From a checkpoint of a small transformer trained on Wikipedia.
Architecture: rotary positions, no biases in attention or MLP, untied embeddings, normalized queries and keys.
Each number is 500 + 25 x the weight over its row's rms, rounded and kept within 0 to 999. Layers, rows and columns count from 0. Numbers have three digits each. The size before them is the row's rms in percent of the matrix's.

# q: layer 15 attention query, 224x224, rms 0.0612, rows 6-31,38-63,70-95,102-127,134-159,165-191,197-223, columns 112-167
# k: layer 15 attention key, 32x224, rms 0.0554, rows 5-31, columns 112-167
# v: layer 15 attention value, 32x224, rms 0.0638, rows 0-1, columns 112-167
# o: layer 15 attention output (transposed), 224x224, rms 0.041, rows 0-1,32-33,64-65,96-97,128-129,160,192, columns 112-167
q165 076:517542503475547513542495522525517496510479505511509480514488521500507498508522486466515523527514535473503511548527481473530485477507495536481501464499547509474471532513
q197 088:460544516521530464520473509513495497508511525505502479476553513510487506544486529485507560527474520480466511472460507481533458479487451495507458483443499532502475494484
k5 125:503549466472502497523488516534489493488516505520484470502489534482491465511511482472518525515538537484519452506506483490532462484495484511486501482476506529495540545446
q6 109:475516516488549527543497513477497520494491522516486514534495501487483488505507456490479513520511557463504525461512508511520488518522501477433502471485520544483548548508
q38 091:504507472508542485483491552522475460512530508507518502480517511482510497493477500485519532502522553484504473500473494508528501512465515453494504468473542522502508536476
q70 103:497531520515491498569514468510514529496493520507519508533497507522515501487491527508508487531503502465506480500527499504507496511495520471488517485466545520498526478524
q102 082:529523523464484487499509459514549528515547486508485510510525526470491495491489491490508448520537529527523524518483553508486456484484475425512498477524516538517475546508
q134 101:492523481500495450505501513493564516477532475469509450474509531493501482520479520498510496487504514553449500538492494484524481482499472482537507504479489497487525507459
q166 092:499497501501491502505486503541506495453519499476485494488524513486474490510514494497480528555529556441493481505498500487505481526480531478543504474446532532516546539494
q198 086:464501527535557495510476509532497512480464491507508517480519507507476498484515491499516500506533500472560461485471500499544511471492476500502501453522539494487497542497
k6 113:502553508449473521525455485487523487498506485488482493469472569503515494480459494521498527480475525519506493525489485500513443486469477535475474452506532492451526511471
q7 096:490544483497515495517489530487467538489462503465488488500485556498491444503510490501514508492488507500509491528511516494517471472467508513502527470506528537498521537505
q39 102:507520543477510508554469547513516498498474531485495520530479510515487464516509488466487506518496517485497476492531489498564428482495520528522508481487521488470530516470
q71 096:499531489447485499516500530518469506506500515488505508488507532524506471530540457478499477524484505498466462509472519472516453491509483501530501487522519530478494497493
q103 091:499549505506494485505515530529510527478477493467501470538489544519479480523499517484503541520494553468491477509497463495518448455544486547478497471488534514472509512471
q135 093:490535504491536528503494540507500483490525499500486484492484512485476474529484442466488487534512531471522484514511485498503451499499489521519510500504539501471513554462
q167 090:498536476513507509494509518504504494502497484511510479512504513475499481514472464510526493520528527475495456531498536505494468510459484487501516478503543533488514565494
q199 085:493551482507523505515506556514465523497530520489512500508520515516475454537464539478503509521490496485467486511489527530514471484503500516501492501478545504505532541490
k7 168:510539489489527496536482535520493489500508503493484486495489532501472478513495515501496498510515528479512486509495517481541458466496481509492504440482559537463550533499
q8 093:497515537508484503527496529499539536448524494508508523476562508507494471469481525569508526530501519492520445487482513543506495450492476522465496506519538489457489485514
q40 097:494477474466499525500484521497496515546528499461537488502498523566537465514494474448477497503519530488496474540466496457486517477480490501551495511476495548487513501537
q72 093:516506484524491534506472496489529488494513521503494479486486509490509493520492429490481513492528559480484439521491488504521461480524539470500496498490489501520573501450
q104 108:509489498459482490515498497510497468458497529513469467476524553493543488487483528506511541503480482477516471542473507518509436505514475462482465490483525468463501530462
q136 097:510502504516505554521495480500458539554475483518505490496444511535498468505438485477521489474479524462504491505513491463491487523503534513535502470486531474514502510473
q168 090:491525480515481533553523472536518536504494474500476477480503460523454518545447516490498501489452498504497463482477496487487485493478531563493478500491506556453515491472
q200 108:526499459466506524523489465519487518516476493511509494512466499529488489482492498501499521509472513505537461512520449479497521489515539530519498506520486517476492496502
k8 089:500540485476535485517520547561509471471525549498507514533497515503508525515522479460477519512523473521534456509512496515533488508510476462477491485531540462531488517491
q9 096:530500512485531477502526520471516515546536502535465560504460514460506522500475543497522491532524466482490527522488483498521529520502515530454500538466491470478508515535
q41 111:491500446519528528490503498503458462497529486520503460506550497488463490473494478464504508474502514513466474510470439459493514509519499496522515507516490490493471491468
q73 117:486500552482506577519519489487481485504510504508495456524505498467555466482510559467489490506465520560499454492500481537505464591540500517504467461509482485500517488527
q105 109:461524543554490535447509491517527528551515473480498501523493500493491516533498542519492496508481495499517488476496469501518456484479513513488480532523522513524492509495
q137 115:533491484475487477471480498501535576469522472510501535474513498530512455507512502507504495454496500558474488458508506498536513527507513502526538520500533461507498460492
q169 118:481465497507491468482494457516549526456511499485530508503538532495497505505524509492502512477466475529491512466528480457510521467459504508479553497491513483507490518469
q201 094:545482440441538480492501470536466483470490507520482490510470531485477462454508470480517487487512488528500493489475491489481501486481480508496480453507493506498438527484
k9 088:507479499521520479542537477523513508481493488518518508456487466506551485551490505461478519499528491519484493493517484490518527512532475503519510474473481528467517467530
q10 117:530451548505466489531509522502489524477480474477453480521494500471505473454496508521480510521514465497506484507508530506515491482515527484460492501459511491478539502515
q42 104:471504502525509508538521484527518476480488441519512525514469478509506476539480480508507484498534498476507439489508495522528423450504498546475464471498509475461510488488
q74 105:503489498516505519503495476491554500472531495509480507469475514500506489526505554524461520556539505512486512486469546481464492506504483539525505537471518490477483484472
q106 111:528465511483479564508488496505495507500516516479498532526475521512495492509518500499514505514505469505479492522457531508507520523507524470509519518517525505489496511525
q138 099:501502492444510526499502472485479496494479504464505537456501497465511484511509514476542518496476508534485512511489482502483510501524486544534525501489495506471459542559
q170 103:476486529494492508519542499504510476488504485473511544521491485470447488536461510532493517490540500491497487529511499501462445492479493502484498520491487493503522473536
q202 097:480512536503489495511533480510494506487464438513447537528504470480489452432519513521483501548487490534499449499467518519528487531505520514445521506495486507499547469549
k10 086:514492513473479525518514491503471545485504461503486519517524556523514505509516497518472512511480510480500495480520495527511527459484509544480510478526522510478454475536
q11 105:481471497464493552464535495550504515534517484506461527502535522510544497459482497456501483497496463499522468505480505488525505495500512534513493498484509534524474478499
q43 110:503499515483481529465497511436493505457511516510551536500479531464475535525491521493494492503517493524500485502490506494468486475513500488531496463538477508546495507467
q75 115:474516497529466504514513517495527529483447507511464499547488522488484507516507503468482464494502528478514497502455482472538516504492454529501488506483491497496554463485
q107 110:469524497495498530469478440500472494574513551533528527528499480489463511505509507479472514494489471475516495509509434485474483520497554526446525470508466520486504501494
q139 107:509531473475466548511509520503473506507479526501492499479492486469508452542500475494549525502493484473495502508520452496494477493505466481496501509511482513514508520501
q171 093:494517474512513509536486487538484447483435485496477509524551486492513471517494506490497490492495498505487519491471507512529486516451507507508461466520472510514499490481
q203 100:540502516518547545510510526531480473499517540503489521529521513513510519491492492508508513546481492471488484530517509486463469476494528441450537486525540526446501521484
k11 089:488518433542523504514532513489497497520552500490457516523523539499470540530503498510521497515506471456458515477457439482512504460488511510477482498479494547470472493522
q12 106:501484541516512535474496487529499434534481469479479507499516485449524535534511474540505464502490458535486522457486525465520497509482513530464486498481515497471502484460
q44 096:509502514488506501534514505465546496515519523471562467533482512574533482468524507514480515499484429496502522482504488469522533508488523524498465488479503535496472497506
q76 100:504512485543473517491471523472491491551481496520510481509477467504531495496468525496543531490521487510511502493479498552484480469456494532515472499505498486513493519513
q108 115:471516521495522453436495494497520485510477509495476466493496494491509496520547526481511490521478505532513498490484529461477505526486502554481521501485473457464445457500
q140 102:486516483520503563481554485458484500467500555535499481494441490512521471483516530451501493455520485460495478507494459494519530466525494501509540524448527541483477488512
q172 091:535472543488445522510443517453473491505455473495497515494469506451499488452500485505497501509519489548511536474509535448525462526504528493510502538466499514487538468486
q204 088:527492523531477529512503491503507469495509507439496490523535508516510506502499503513495529517473453523487515532489502531504488498452482514485465533486477495465475481480
k12 088:510475457511487490521546511460457539473516498465524489499518464469478502476484500539506471466515505474463470506516470551551468536553480480519498504503503468494488501519
q13 102:487481497540516487475482490522468459542540446531453501477485487539515534487478497489505502525516499497479442471483471496543517505502492472486535510509519509486458516468
q45 109:481516542482523521551513486508532558490477495511537496477452492528496486541527481547517487527477486512503509533506501447456514500526521498514479488474514486491557510479
q77 103:516513494490493504520463485520522485543514519481500492491480515471553478494491481516498485536548493497487515504516489486440467472510490505522452521517488473448478515459
q109 110:497515499539550510463484490521535540489532466520483493534514506515519495572532562521494517528534462481503505504537537493449513492533522522508522556489485531554475494488
q141 097:526454487479528531525498505488482496469477559471511496445510511571483516478533508529472480513493493519522519497507520474473514522516530500529507514469508522507502479505
q173 101:488509512488493512467513451525476479547511498538571529495493509507513537526546481490493536448523483492535496469529482530490513499497483519492518524524519479511491503447
q205 100:476524489517495477476483505459523528518526490487528486451466506491515453513462458538525491490488488508482517466482489480502509512519511458543466536512489477527489486490
k13 092:499451495498493472512507518465506512469460535514475502533501471522538514484543500492516493514527493461507495522466481529505506495499474482505488483497476474530517464491
q14 105:460540491450520501517481513504474525506462476539495492475518498452497509504476476519505534489527564506482524463498527509514470464526510474505469507504488492505512502461
q46 103:501479459502507539449445534503500497497473491469561468510501451450502533463502467451480529504501543514492455529517497521493483481499510470527531508529475525541474501516
q78 106:489500543532530518506504497494492459482509484479516451494515497476530516497506496506431504473520520498507474549513465465497490520542497469440494491525511520440557460468
q110 110:487480502466494525520534496514519478494524518492493500492512494479491544487498439491487478529462500469493497521481483501523459519514509458501503492507508506536539530486
q142 107:501488476478514483552477518519506539495451495463479487542488491524463467484462506506518510538512510508466475495538507515532491507469508532447523452475504537477563520495
q174 102:476501462507474504480514560521488488530489490550505446518515502522477523488484527481480544462510488497464504491494494511510518491531505529500498471523474477503510483480
q206 098:531526482502484527472463502466504528520488479554507489508487525496503496506464489496513528474509523531506479518536485474547475464546493521522523500510551482518505519469
k14 085:461532517483515502501482526517498469490502478494533523472506517518509533499532491478527478491458487475486498522498484478432525507478487478515545528456495530469517510517
q15 107:482488527476493490525487498502470516514532523498501464503531494523472494483502485537476543484495473475492470512489504499494495473512501495496505509511482463492499482483
q47 108:526480497506486503533510488483558545471538509517524506472445538471511499506518485513504452517509471477539502481483549490506555460507478539490506509532525518501482485483
q79 100:523496500508551506539516488504509534472472537484467480503486501504483509499495518491525496517515491464490529515458487487501462506559479540527497459522500507523558462482
q111 119:486487511525516529515490510494478497520493494475451498465461488458505461528454480521507523479498527501498499505526518487489490489507473539488486438507479505521552512435
q143 100:506544508467490496526509475492513481489492512468499479538487509535506519495489527455495497540527512481533504566487479480496473488501521493546494467489498516499526532499
q175 100:498501489451486501500533516526475486492547448495488522504530479558480494505490521486476483514551450510497467508531517472495485503494495501551500473486468510499517489554
q207 101:526475537508481521463492484479530519522506464466510500479518535501481512529483503519430506482499497522513458502507517499495466496550497505455524508527508499506517512516
k15 084:488523517518431489472478448444503499472433498487510471496524498467456494475534475500536478509486523486511546525477457489488460451526471521514495507534506480496465519479
q16 092:501484510474529503504527515573529514508531505522538500516490525518448533485516498493489513540545483457536483517519501505483473513505523507521527465524507486455522556517
q48 083:499503488451525514493523461498517505496524512536527579475486535480511487517545463454471498546485472500534499494513541461472540450496495568518524500496529522473492495485
q80 099:564529494498528508513449503535479473511540493492494537505497477521467493512531497471540533515527486493535486556476509504486488473494477519505501488512530494511513528528
q112 106:498490510489506521490509463533518508498514485500488551540464600550466486501540500505498534529555489469531514520526492474497476509504490533513510476495495517466510520466
q144 071:518522509463519533519518507535504484489493500487485506494501485496444508497487448488460498490465529495531490540472494517462475466492491533493501499502509494482440544520
q176 108:526527512465496533502500489518469484505485482494506488504463516512452487507530498466510520484495484454527473541512501500498495498474495517536541453436512521460513534504
q208 069:493482481483483517488520482508493502540524509466495444508488472506476537531524549508465535525476488517506485457526496533505526501518499539520523469463465531448522525521
k16 088:501538511476512488504486524510492472481469483494451479508514522530474496496507507480502493530549519509519481522517481478563481479558505507491493436484504506487544542468
q17 085:501509513466525506491512532549519490520525470473527469500534553539499511515498473471518501494557497480530454540536473489522480473472494512515490450532527515466503528512
q49 078:517499484469501487516509487531492459528542501533500532469466548485499503518544476466463478512470452451537510508477498474483515500487449547480521490495524515436489528530
q81 080:517505498459509482484488507517515453507517517480505515506487513510450459497514517466520540496518460488538519534505481477455489499467491545530516491504521510491467533565
q113 071:500487537454506477467492508535512484484545473506492529531481551522469453554532510482508515520579520487540496529534520478476500520502491514520501485492492497488457530495
q145 086:506504498481504510473527532513496483471499502539523501492497525509481516497547491479438484491496493477507475533490487520476534477495446531488497491484486496465499524497
q177 094:528520534465506541485496484570525487488491516504523513497482564503485469510538469475491532509490475497518470532522510476510488505486482493501507461480510520458509525456
q209 085:475495511460497510489506515507519467506531460489510465484544534507454550562518526502466511562495499515525456452473522513546530461510485515517467461528472533483520518522
k17 112:505545506488510492539489523508469508494474498498507486499506521496465489524491483474505505525531516488505474489503499457549442491511495506519484466501549524482544535474
q18 084:517512497517584482533482505506517476498542465489518510488481531522546497522513469481518511480538520442537465523510469497508455480488478459465520496495544493477472557480
q50 067:503488494490558482470541492504488511507516470547495540464512547501540462540502503497519544482513507462511487508485510477508475460492469468534469504534497514514516512423
q82 076:508509521463510484494517529518551501510523488504534512471533534507494504512498475479524534510530517465530495501508485500494465486482500463560496499541508543502496542496
q114 074:520515530525473507488512550505543513522546476520535511552472536537481493513545513525492527520522501471493502527513512473468466512494505482508524475479507534495458519504
q146 089:470504501496517480463549552506500540479469513505494465476502536517474469529474502452469518498490498531489469522488506495565478467511487495507484488484539515485531495464
q178 084:504526447458544466501489533522517492489490499509551509488490544504541456530534480480486516485482513506515454484507529487509464514496464462487495501515541538487511542467
q210 099:472519490530529461485474556508528479466491443468513480488543546486499492565476510500526510492520509515526499479488498514541505502476441460494479512520490491495487502483
k18 110:497541493471516499510518505532461464495524481502498468541477490494476493483519519496514527490545511469480488507508476476518493500487506510521486475463523538477532543454
q19 090:447457543502491509454521511506477494489500471461524476474551509464469526511503469481511469521512494506535477494521502509510510488503530512468541476567476499485516500489
q51 116:523475521488528484492496506514513477488500546499542478495481518529511502489578469481486477539502505490530502488494526487479525480466488544510563483496482511484494511529
q83 096:532447522519484483480508514466469431513484495499480531538501505501535509541515490485512487505485473489499444537534525504454521497493490493530510524516490492487493496513
q115 088:510498495496533510483499526548532477472469510466439535502465534540512478499542504492482506502473519522487460531495482456472453490503455517512521459470530517458472508505
q147 113:517527493462478513501502516511508458511473546536546537492477486527510554515530478476515495532517475474542487526523505479482518502514534503516527538482475509490495490484
q179 092:510523511463498535484474529487514509474494492496506484456452463469465516500509511526503497516496473469501494532501509479524480495538534537529497457470496550472533506489
q211 107:512498491502508493480506473496496478539520491518497480464496518498510539530513515495466524504500485458539470467488491493491524505459513501529465546568434519488459490512
k19 081:536527511451490500479506518509487523530479479520489493520491498478498469484551510553539500505486490443494495503544458534508482502498486494522495515491490475529487492477
q20 076:489485533524438480474497532472480498481495492512504505457523498510507517482480485541498485459490505458460518477477495545526528512551486484483491533504416476539528462505
q52 079:493465485532475519490461522476463482504514528489521493515464496469487508531490443475496501504480516504471483514466467540465524530495519477499503515540408477519487474539
q84 085:470490496512473501521491490459490492512478496513486479501480488466495524502517482514503455487492496496462516524497485509486528538550558522477522516491478515526539474500
q116 082:495517507498507482547494520494497470477501513493455511477520431474492513459478526524541501493460474535487474482484483504541502505526494491501498517509496479521528469474
q148 078:551506524520497525521516475506427581511501531528456526487479472488516520517469517473494549539503514509481553484523513486463544514506489501502495499560463486533487480510
q180 086:501452492548498487495523508499493491499498536506488490511519464518506535486479533517465479487498492505459510494476488510493511484520508506523491510527454510533495479500
q212 089:537477484489494530499494469489481500547468500533492498480462507533516529464505529525510466499495515495486480521520515503483516522551502517509488501493486463501500486506
k20 130:505456528493501481441496476471499490512498516499488489506499478494528536517497504527501469467477468521456493458510501549462548510482499502509507544513473467558462470524
q21 149:529486551477469517555479526496450518498476497464477490520487494488480498493473496461466512528485521487486520503526524538502462499500480507502468439465509503469534498460
q53 160:520473511481499527563521542490495504519518527495494471502444519512513475517517475462516497533502512475521495532502506501510480539503520481498473474458504497480548511462
q85 163:496503508490499512526514553472483511479447479435517455467477523480456499495510510480484475492496528475484482491470518510534532496495507517475500473482502520475546503468
q117 147:527512490484515480517515566491494505468505471490482479490489519492467478466495496447521522523493533471504475528473479501529488496501466478477474467471524497457510511463
q149 143:515530524486510530504506497508499495519551472489472516538481506503487470504527512443500535538510510475499477487519498482507495507469467501537531468523499515512501546499
q181 134:509494511473512500509472542486533489462539502501488492534510479505434498526468501502475472555501508490480466518487494471525456466513472522511517471499500499499488520487
q213 154:553466517508522538574461487556491484518494492479470527513463531531477485496499491491474525567487524496498495529517523493482450476520510527498467471495523525489547542495
k21 074:507474500494483513524522522444503525499476514493496450507513457474452542461513513490513500488460468491517492494515486530491488518536489456474503511541525479522491456523
q22 085:449474536518519489509503510460517514452506521491509531467546505477504505481472510538507479503443517520486504502482502525477535527493492494446466500548493465536520480508
q54 095:469478475521528479482450512465527483489478502494507529497522496491520468480466504495435495504460479503474459493473502493495529468455521495478528497540488510451468474509
q86 094:503518507562464522512496483478498470498513498535526511505490487521493559498533495500502511528500488539478455492485496503463523521452524478472476503479502498493513462545
q118 096:495442517503512469510512450476509474454500513495472492482527499516538489465506494491518490483515505493495487498498494513482486449506490500484436495522510460487452504510
q150 095:478538509492519492452546468514500533477548510505445494486496483499493471488481487557494518500527498498464475471484495502474502520516517506505548503476476496464498558499
q182 093:516465494534491496510493491463486530518509482462537458463490492467518500496482531555491500515472530520494493553466484504468487521490508504493456494492467508503480498473
q214 096:549466483492492526501534455500475491525499506461498480527487492503482522495500502514474496518439500522491447530481506517470511466514533562502565488492481515486506492533
k22 100:510451523492485468490522468508517507527514494496469501498483479512477551475516493505487511465524439516495513510503482506440528516481504527519550501486472452504461496509
q23 083:498510525502529505465481540495516518488537462483519524496495510517497482541488437478514500497518518483467472504512502490511472506493512490484482470529566514473486510471
q55 089:503549481501557528522490513507506472517509492544480531494493485480490475467501517517476473477485513476507537463517465431533487483520490511537500441533532500494530531487
q87 095:534475552498515504462509538504501495524552489488539515510569490513511522484478479485507519494496501509510498512501538494474467517507504471506503515536514509488483511470
q119 075:526536493487482527449521506498462521508529510516511511499485519514467522534494474499473496530514532476491464510459527446467459474507537483482517461524482522487514517450
q151 086:510518444497517528509496541509539478455534528490529508482469526541500502526481482532491490500495505525483505505512519517557466489478513500453498518504538540494502515488
q183 075:496515482464514481494499518546512532488517478551519532488453486533496499514531465477504548525472508453555472520506510540531470525472498526451479490486537538460513491509
q215 091:464535531533480499458511526482534533457481453496501499512539494514449487523465503464520529496465515507538496452496510484527484484499493498500490502532491524473503512477
k23 071:494497481490491483518503488522470465504513526508498463512493471510483498525513505465512476513522524507524527547521417495446476511497480465509454511482491509472529503510
q24 114:494486478511526478491491524501446460508498480492527480517477518508552493476545495480484512501534501554506495472534514508476480494526446514518493496502524510520500488485
q56 112:483500489505511465502537493503482469525512522541486538481527512493588516499519506491493466449555517463500474519503481528519505517510498468501504537474491505483518473503
q88 107:511527482508565502488484474521456515493474422475513484480546468491493485498493469501501475473470470525494495482499437468526487505501488507481523461490524457493505512460
q120 111:539509486499517487461488513476529489481504501518504479493523489499482505544505465534491504531529478476542531533481536528481499503480498484512496546502467542496506493482
q152 104:453509475460490530487459473501504525461529523504491477487545506453494490477441515527507501485488511511487492517533491493490528476534503508464512498533504501520511496462
q184 106:479481458473476558513548468518533487460523505501508488560482549520490461486509502524509473514531496539490473511503516505465507481491513488533490541519523504502528497491
q216 110:456524491525530494445514484448539492488498490498503484518512495475541540484502552469468492483537506536471513484495480522518538491488469481451520552500482509576497443480
k24 085:524529526499463488487487490513531527540553500517501497504493488460521486505453512489479514515528510509416538545533489503478520536513489487480548517499509501506505496534
q25 100:511506472514490472528497538468524512516532459474495473467500497572505506494474493507502467480481463464451535537478489508516519470501524503475519472515482504436535476497
q57 108:540527532492504482525518471511477494492518519497457484492507480536530527528516506501472505532553523494540526453519486465463502511545520505485486478486490485512510509523
q89 102:496501517490462486512450492511526512483480525491487485462519486471556493510498477537484469513490508484508526513462553509533510484537516479516519507482514497510495490452
q121 099:469552516506454536551473510526498504497460470568486482468510573503497530501512497479466494519492507486491488544495534486510494493519467480521536476497481524512501502502
q153 093:432483533480528509460465522519486473516499496528480534522522505539507509511490486465480487513487507530500497512545520478490484521514480525480526479479491477446488489509
q185 096:479542530509519464489544540499505538532519526478494500496479493507491512514517487475521538483504480492474494508514507437451473527508511473452470475481507530503510496514
q217 095:458511516498517450524514539466515494496498513491519537512501543539518461490502509511553472499541473487487534509490470485525514504479523473536472473540527478500484528537
k25 080:486470479495478505516487508512468457496507541478524521482480508483527500504491491458531494476524494483502504507501503515463556496505541450503523493468542503512480501474
q26 112:447484536515456519514465539533504480504509485497473516439503483540517506490492488526533492481517491486512499509517504527516480483506487479517440504463502498495483521461
q58 115:481514525489543499511483510520494477553541518514495550484493510531469525516526501482489466530505502473560494526501453489445489508482495510516495530485488498493539490500
q90 103:503506513477518531493503530520451519485501527476504531503521459500566523525498492528476505480510498503521465480509486493476483477492469505507477489478489480541491459464
q122 100:501515509545470514540502474480475494507469482484451478533499460509513499514499480514561487519480443507520528542504516487491477504479549526491460500495440518498498511504
q154 114:479487481495538501460477530529493550484492486546466527463500527512476519544464488519532510471510495481510529477550490456465510508506504476466531527523490542505499520443
q186 108:479491498512439496518543523491471452524475523487486517509500511489514511492525470512512481466519510489488509486524500501520471475491505493461462505463485506507499532442
q218 091:476525492464475457470467502531473435512513503521465509469509538472552463557484500538518526480492507469520524484548495522486500496466470527497483466504481468493504497495
k26 088:517485427522489481486446510532491468508512580514509538493472474485525498545499527559534527506526517528487551474461510496489497526463494473517511484506473511504489483474
q27 113:493496542490522487477491525501494502496519497478489469488523495473478480485498505504481493473467485504493519462508479473526511504490489523463489481470459529455566522484
q59 131:507513506516532504494511557494465457479507496455509504546491519460483504527488519482514510501528550514497445521523482488499491449518507495516501430453505497493481514489
q91 114:501496516502528472536516517483477509475474521502485542534502498541516533526524538511502481508503537455489499483527490527502473486487524478507490496473507478430531538482
q123 130:479500534468519480532489542500510473502459513504492476461505507489499470460508463494501483505489525528474487513484506530554495476488462473479502462502471514453548507475
q155 124:523516523497505497538485486549483475524524495516472501520492502477508491503491493447514538580514498465519479528551479485492503517464513486493540459466497490483521496524
q187 114:520469500471439529502468533507487487469556480492495505523504492471499494502495536531522516495490505491470514543474482468489481498468506487505479457494462519509524514504
q219 130:546496477473515484497512513557487487492520505498535491500486517484520524506548500458523500495507479487545476545516480507481488500468466500477531463491521534500476521479
k27 087:523515461480503520521469488501495545518487502488512529477476519500485467454504449469496528527472474520526522516468524501473548462460500524475488507496507466475488533511
q28 101:531521533496463520488513536501486509522501480502461520480509472465487436493514500506512565520521468490509444492528525542480494482496496509487519459506507516504504517519
q60 101:469516531529521550499535528510552482551477482452464517467518508514499487549490460496461513529524492513509496506492496515505477467505493478495524500484509512484474522530
q92 119:516515510523523516515441507488462487530475486481465493486513477495492526512497468540460513509507503452516484512487541540485546527487540469495466537531513523535555503508
q124 101:471494492539528507485483486487488506469449532515485533465505493511506495518502501512492481491518485479541495538511511513416503479510458485489503529500486492507527470478
q156 105:499470487516497519502513450477494484493458504478480495506510526516465529526479508483517510524501496516451500547478530472496505494507502483517458522515536495515550527506
q188 101:513453488499510515476514492502506526485458473467499509511560519521500460499497476536481526495529530525511478527538481520469489481512514533495453495561479498508539506495
q220 108:535483518444510550470509482560509532518506486534468531481467484509476499519534468512483557527552518492503496543521521509467474501470495507459525499504507512482508523470
k28 083:522517481514545489515493483453449467530540525475535486551464527492483498554515494432555497515519485520511537460438522490522459500486480556545481476505547526489492523499
q29 086:527512463504524463460528466498462462526450501519508467507486506517484515487523544479471546480517540492525535486502483465503440506512508489537505509494501497508498537535
q61 091:487458495504486454553487493530476534518483531526516501503479485487505481493497549507518552469536433517494547490482494478516477483521515517463457536511500493517450466454
q93 095:460483507488552463487535506556541533499548492528495477513496512500512492493490529520482501492503514551524520478522502462497465504495522482517537520518503518484501503524
q125 094:496496512527515476492483495467485530524551493503531465566489498473487518530472552500456518537560516531480518483487518459498470487553502520489529496501511520537480479576
q157 108:492459492536499448518485510479537513453471502485493534506498532490534499505494512547499476487535497555492490503479496486504495522480486439476496516537478479487505449452
q189 088:490485513499513499472473483537517508479515461481506456490494534477496538485523503496545533517493510527556501500514488523506490530487467475495527502481491475533517492444
q221 115:443495504536521438481441538489493490498455480508497491497508486501496507510501527488523482473516489492459494488444493515531511510501442450461492490483508464500456474459
k29 093:459508502508488445502525490496497473451512514521473488447585479502518528500487493524486467507484500514494535481461498471501531489519478498504504522457478488529467471506
q30 097:471477496516492498502535482509530517486523519528517491462501495456511506528527525442486494491515487495492526497521466506487478522554520494502495484458473495487435488526
q62 115:458521546513516498510526506514523519487493492508521500540551496458497487448532510541467480489508457537510527531536457491512496459566500512484525502541452500512520479494
q94 112:494491539503555510500562521492484471470541523515500508506494496514511515516533536491480494480467481536463498515514493509497490515513467520526528496510517505498482464503
q126 106:486485507563507522469471507442493492459491505461504471535475460484506534478509543529499485486492490480497460432500528481499496549511514516515510461508467521510481484530
q158 126:507507517546530466475488515461519483448483486519503497477526482523518527477515522516504497460489461512484507513482485517505518517544475467463518538503491459537486462489
q190 104:504429515486500513517504499467482512480488517498533513475482510501530468531529517486524517504472529475505525507532515521475518519491520490519478473517500501502523519518
q222 125:422503538503505490471517514510536490455530508500516497474545472483512480511485534506481501507517467543479534498473501505517508498501489491452502520516483489515494459521
k30 091:488523480500442496491531519477484530522521499509470468502516452481495522536462489492531496526478503486522503443430502436518493509490525547527519567540446510496518481470
q31 098:503509453553512513469448513540528487485490499515505457516531517509502473509511566533501500486512523456484512489555513476483469506499466506494462519487467491514521516516
q63 108:540492516513510498485513495499501502473504518501493490514481473517519497502507491522558473499596518462521487530492528476468468507512501503514484522453507482500499523533
q95 108:489510465531525467499501529511518492514507494559491519499528516492518557497479498521541541503570499515472500527512521537517469490513499493506500527510474535494526458459
q127 109:483497475483490458464492481530553503481507514487483525430507530531542474534496518516503495471503520531488480495520501515496511520528489483525475465509508508524524495506
q159 103:474468500513505470494516499489485492519504493459501516489487480537489506469494519501500456459504515525533489521494537486487534464494503467505494528476478476498475483476
q191 106:481485475515502499479536489506494497493499469529472467488518487516458545519490550532489499484499427495510477530530525495526492512485444514525513464528451473507489488495
q223 113:492517466553495471526487531509485526526514515511511455521418519500482464489463488537530492525505513433513515520532509440493487525491488484566493484516505496504522550494
k31 084:528536521464504460512503469503536464551489507505512457488500532492515513508546511455466481514530489481534453535525494499440503459494465448515498514505515538481467454478
v0 105:589454536528495507511465513452482487461545521493481510517536509509518466507488490520505482540517514509481482489512505524497505512499524512447492482474507524486511493521
o0 109:484443502529510500500519542481493490522505512495521493490496467442507542448490492487472499520515529476539476505539517465480516498488506499493507493488507487515488469513
o32 093:495485509491518496447543481483499487486431476473505510474495488476503490495513483470518543494482554476551486520474486464443510482523493509555461453536512470509490466530
o64 104:507477502519526488497502504456505449509521515494519454470515466485494527490526497484528460483494525505527464524536538464471497551499510517531492481503485515474519469509
o96 110:530431516503543503497537542481513503555503483464526457496481467458515503484506490518488482531471459501540519496534499489467451505508462508488499496485507529516469488493
o128 102:521500490482492473483465445477503503491526501501471520538467514518549482571487468484531511495459465513511486503508547475488471557484463493506529511475501502525487475511
o160 110:502465479494502497468509546497499447515519520500504471525493495445529514515519473453481513503508511492538505493553504462424482476477506497516500502499512526500541483503
o192 099:449496493470506491469462528519482497485503508492507522554480531515525475506519445474516541481493515475485468537515512468438511503523464499513537459531496445477444495495
v1 099:537488436515481471522502467524530479465429562513515486494521497492546519452555492505476522509524474510532515528466469451500507508552494537507481484515523486502496515510
o1 112:523500494507465528469486501528490518496471489534547547475470503510547486517519514509527540470535434520488503485471513479505513485529494527483521520516490501535485504504
o33 098:498452489544486524498471465526507513542548492513519513515498478525466465470467529540509497496480493505468538500514478512515454499527522460456508521492480530502479530506
o65 107:498476524539499509504522486532490506520534463508535487485510507504481472508502531487522504479501467496466515490516456500494513556494499501470541542526518514505487485530
o97 106:494514494541456515479473543507501533504473506493526545486525467508517500525518538504496478509544488468498564507495530454515494522460494509545497544536502524494480505526
o129 095:474516486527491520492499506489480482521557470488523473518467471490506480498521557526485520470479516521443510488520461519482438514533499484468526459527548482465522518500